Weights of a small GPT-style language model, trained from scratch on English Wikipedia: 375M tokens.
Each number is 50 + 10 x the weight over its row's rms, rounded and kept within 0 to 99. Layers, rows and columns count from 0. The size before them is the row's rms in percent of the matrix's.

# down: layer 6 MLP down (transposed), 1344x256, rms 0.0655, rows 303-309, columns 192-255
# gate: layer 6 MLP gate, 1344x256, rms 0.0764, rows 304-310, columns 192-255
# up: layer 6 MLP up, 1344x256, rms 0.075, rows 304-310, columns 192-255
down303 098:47 55 53 42 28 39 54 40 46 36 57 46 37 74 55 43 41 40 34 65 43 45 51 57 56 44 59 49 54 54 56 63 52 40 43 64 42 58 58 56 65 38 51 55 50 65 42 38 32 70 54 60 45 35 52 36 68 60 46 53 57 52 41 42
gate304 118:50 73 64 37 29 59 40 52 51 51 45 59 43 38 34 60 53 62 51 58 55 43 32 47 37 68 51 45 42 45 59 55 54 50 55 52 29 50 47 54 64 47 43 66 50 36 51 42 56 45 58 46 69 71 45 46 62 55 39 36 47 41 58 45
up304 111:46 48 60 60 53 47 52 46 58 42 40 42 58 47 54 51 46 56 31 43 57 48 61 43 63 50 47 40 33 49 48 64 59 46 51 39 59 65 62 55 48 41 46 54 35 60 53 50 37 63 51 64 47 66 48 41 60 38 50 42 35 50 56 57
down304 108:47 66 38 57 46 49 65 49 22 36 65 68 55 53 45 46 34 61 44 73 57 46 88 54 64 53 46 39 44 40 52 42 58 41 51 47 36 36 53 55 53 32 60 37 39 53 52 60 57 58 40 47 60 49 44 44 48 45 54 52 37 51 42 48
gate305 093:54 52 59 56 48 44 54 51 38 61 33 47 44 40 44 37 49 64 50 52 47 60 55 58 54 52 53 56 48 50 41 53 42 48 54 18 63 52 56 50 43 68 29 50 50 59 47 70 70 59 67 59 52 42 61 23 28 53 44 51 41 55 37 53
up305 094:53 36 56 59 36 41 38 39 45 70 60 36 43 42 45 48 27 65 63 70 51 47 53 44 60 36 61 36 54 67 47 51 54 52 49 40 44 68 46 47 53 55 48 50 47 54 36 62 26 59 50 68 38 38 50 58 54 50 50 50 62 59 65 28
down305 095:31 54 41 57 53 59 69 47 60 63 56 54 43 50 52 39 52 44 37 33 31 40 64 31 42 52 52 58 43 44 49 52 51 42 47 53 50 53 45 35 49 64 47 57 60 52 58 49 49 57 21 29 70 56 45 38 69 45 47 43 60 38 51 59
gate306 104:42 46 53 49 51 41 51 43 74 39 49 58 55 40 45 64 54 61 49 50 46 41 32 50 45 59 51 63 53 31 64 66 44 46 33 31 49 40 40 43 47 41 54 59 59 53 60 37 62 62 59 35 49 58 44 68 55 49 39 32 52 43 57 53
up306 109:67 43 40 44 43 63 37 48 56 54 54 58 41 36 49 54 43 50 35 59 43 50 42 62 42 49 61 52 38 61 44 51 53 49 52 37 45 57 35 45 57 45 43 58 63 42 47 51 56 30 57 52 59 49 59 49 45 37 52 54 52 50 52 60
down306 103:44 35 52 47 46 62 32 46 39 68 58 53 47 40 39 46 61 36 64 61 51 49 48 48 51 62 46 59 33 47 51 45 41 48 69 48 61 51 37 64 58 46 41 56 66 41 44 69 53 58 65 50 57 40 64 44 50 59 53 43 61 46 67 54
gate307 101:57 64 46 46 48 55 43 43 46 60 36 53 41 38 36 46 68 49 46 54 60 65 42 61 54 60 57 36 43 59 42 49 55 54 46 64 39 59 40 52 60 52 40 58 49 56 45 44 61 48 53 51 52 45 46 38 42 42 52 71 38 50 52 65
up307 103:54 55 48 26 72 53 61 49 79 33 58 55 51 59 40 41 65 49 53 45 35 58 46 40 68 31 52 46 56 48 51 53 78 59 41 45 49 49 42 46 56 57 66 60 46 42 47 48 56 60 55 45 35 58 79 38 46 46 55 47 51 50 31 62
down307 101:62 38 42 44 51 42 42 55 48 44 64 72 52 60 53 38 57 56 66 39 65 48 35 39 72 46 40 46 42 29 54 51 63 48 50 55 56 36 59 38 40 39 48 56 58 35 72 46 59 42 69 52 31 53 47 55 53 47 43 38 43 43 57 44
gate308 103:62 58 52 53 36 60 59 48 63 34 48 54 52 33 31 55 36 38 48 32 62 67 43 53 44 47 41 46 39 65 74 76 68 46 37 56 40 42 43 56 63 48 43 60 61 45 53 37 56 55 63 52 64 60 53 47 52 57 36 50 59 53 46 59
up308 103:53 46 51 54 59 60 60 52 54 49 35 62 56 52 47 58 64 51 33 44 57 60 54 55 45 44 36 51 54 43 52 52 55 56 47 44 51 29 42 47 48 41 43 35 67 37 36 42 43 55 53 40 60 53 45 47 57 52 55 52 46 63 62 44
down308 103:58 47 44 57 54 56 50 46 49 53 33 44 67 39 45 50 56 38 70 50 34 48 60 47 62 42 62 56 56 39 43 39 57 49 56 45 45 72 51 57 58 37 63 43 55 34 45 53 53 62 50 40 42 57 50 45 38 44 31 49 55 62 61 49
gate309 105:55 45 63 54 49 54 57 42 63 33 39 60 55 69 64 59 41 34 38 43 55 50 62 46 55 35 47 54 32 48 60 50 69 28 44 61 61 46 53 44 32 50 67 36 45 53 50 52 50 28 49 24 40 45 58 60 58 62 53 30 58 50 42 58
up309 099:73 45 56 47 53 42 66 46 67 55 77 56 50 56 69 59 54 59 56 65 63 38 45 50 66 45 40 51 55 55 27 49 36 45 58 51 58 75 51 51 42 48 40 49 48 50 55 57 72 41 55 45 60 58 53 41 64 49 35 49 47 43 38 59
down309 100:56 39 50 57 67 57 36 49 67 63 52 59 56 29 44 54 44 49 48 50 58 37 67 71 69 47 62 27 55 43 50 60 52 68 52 25 61 67 57 66 50 64 58 61 41 62 56 51 47 36 34 44 37 59 58 33 36 40 53 40 61 45 53 66
gate310 093:59 32 57 27 65 63 39 38 59 51 50 46 69 41 51 61 64 55 48 54 53 38 48 44 55 31 47 48 53 67 51 46 48 54 44 53 72 65 53 67 37 41 30 39 55 51 51 39 54 78 61 56 60 54 49 36 59 40 55 66 36 47 50 64
up310 095:65 67 22 43 61 67 34 66 44 46 40 45 54 47 41 56 53 37 39 49 48 52 62 57 47 68 49 56 61 42 40 43 54 65 60 45 50 41 46 44 56 43 56 61 27 40 49 44 52 45 46 54 54 53 40 52 52 43 62 46 49 37 48 40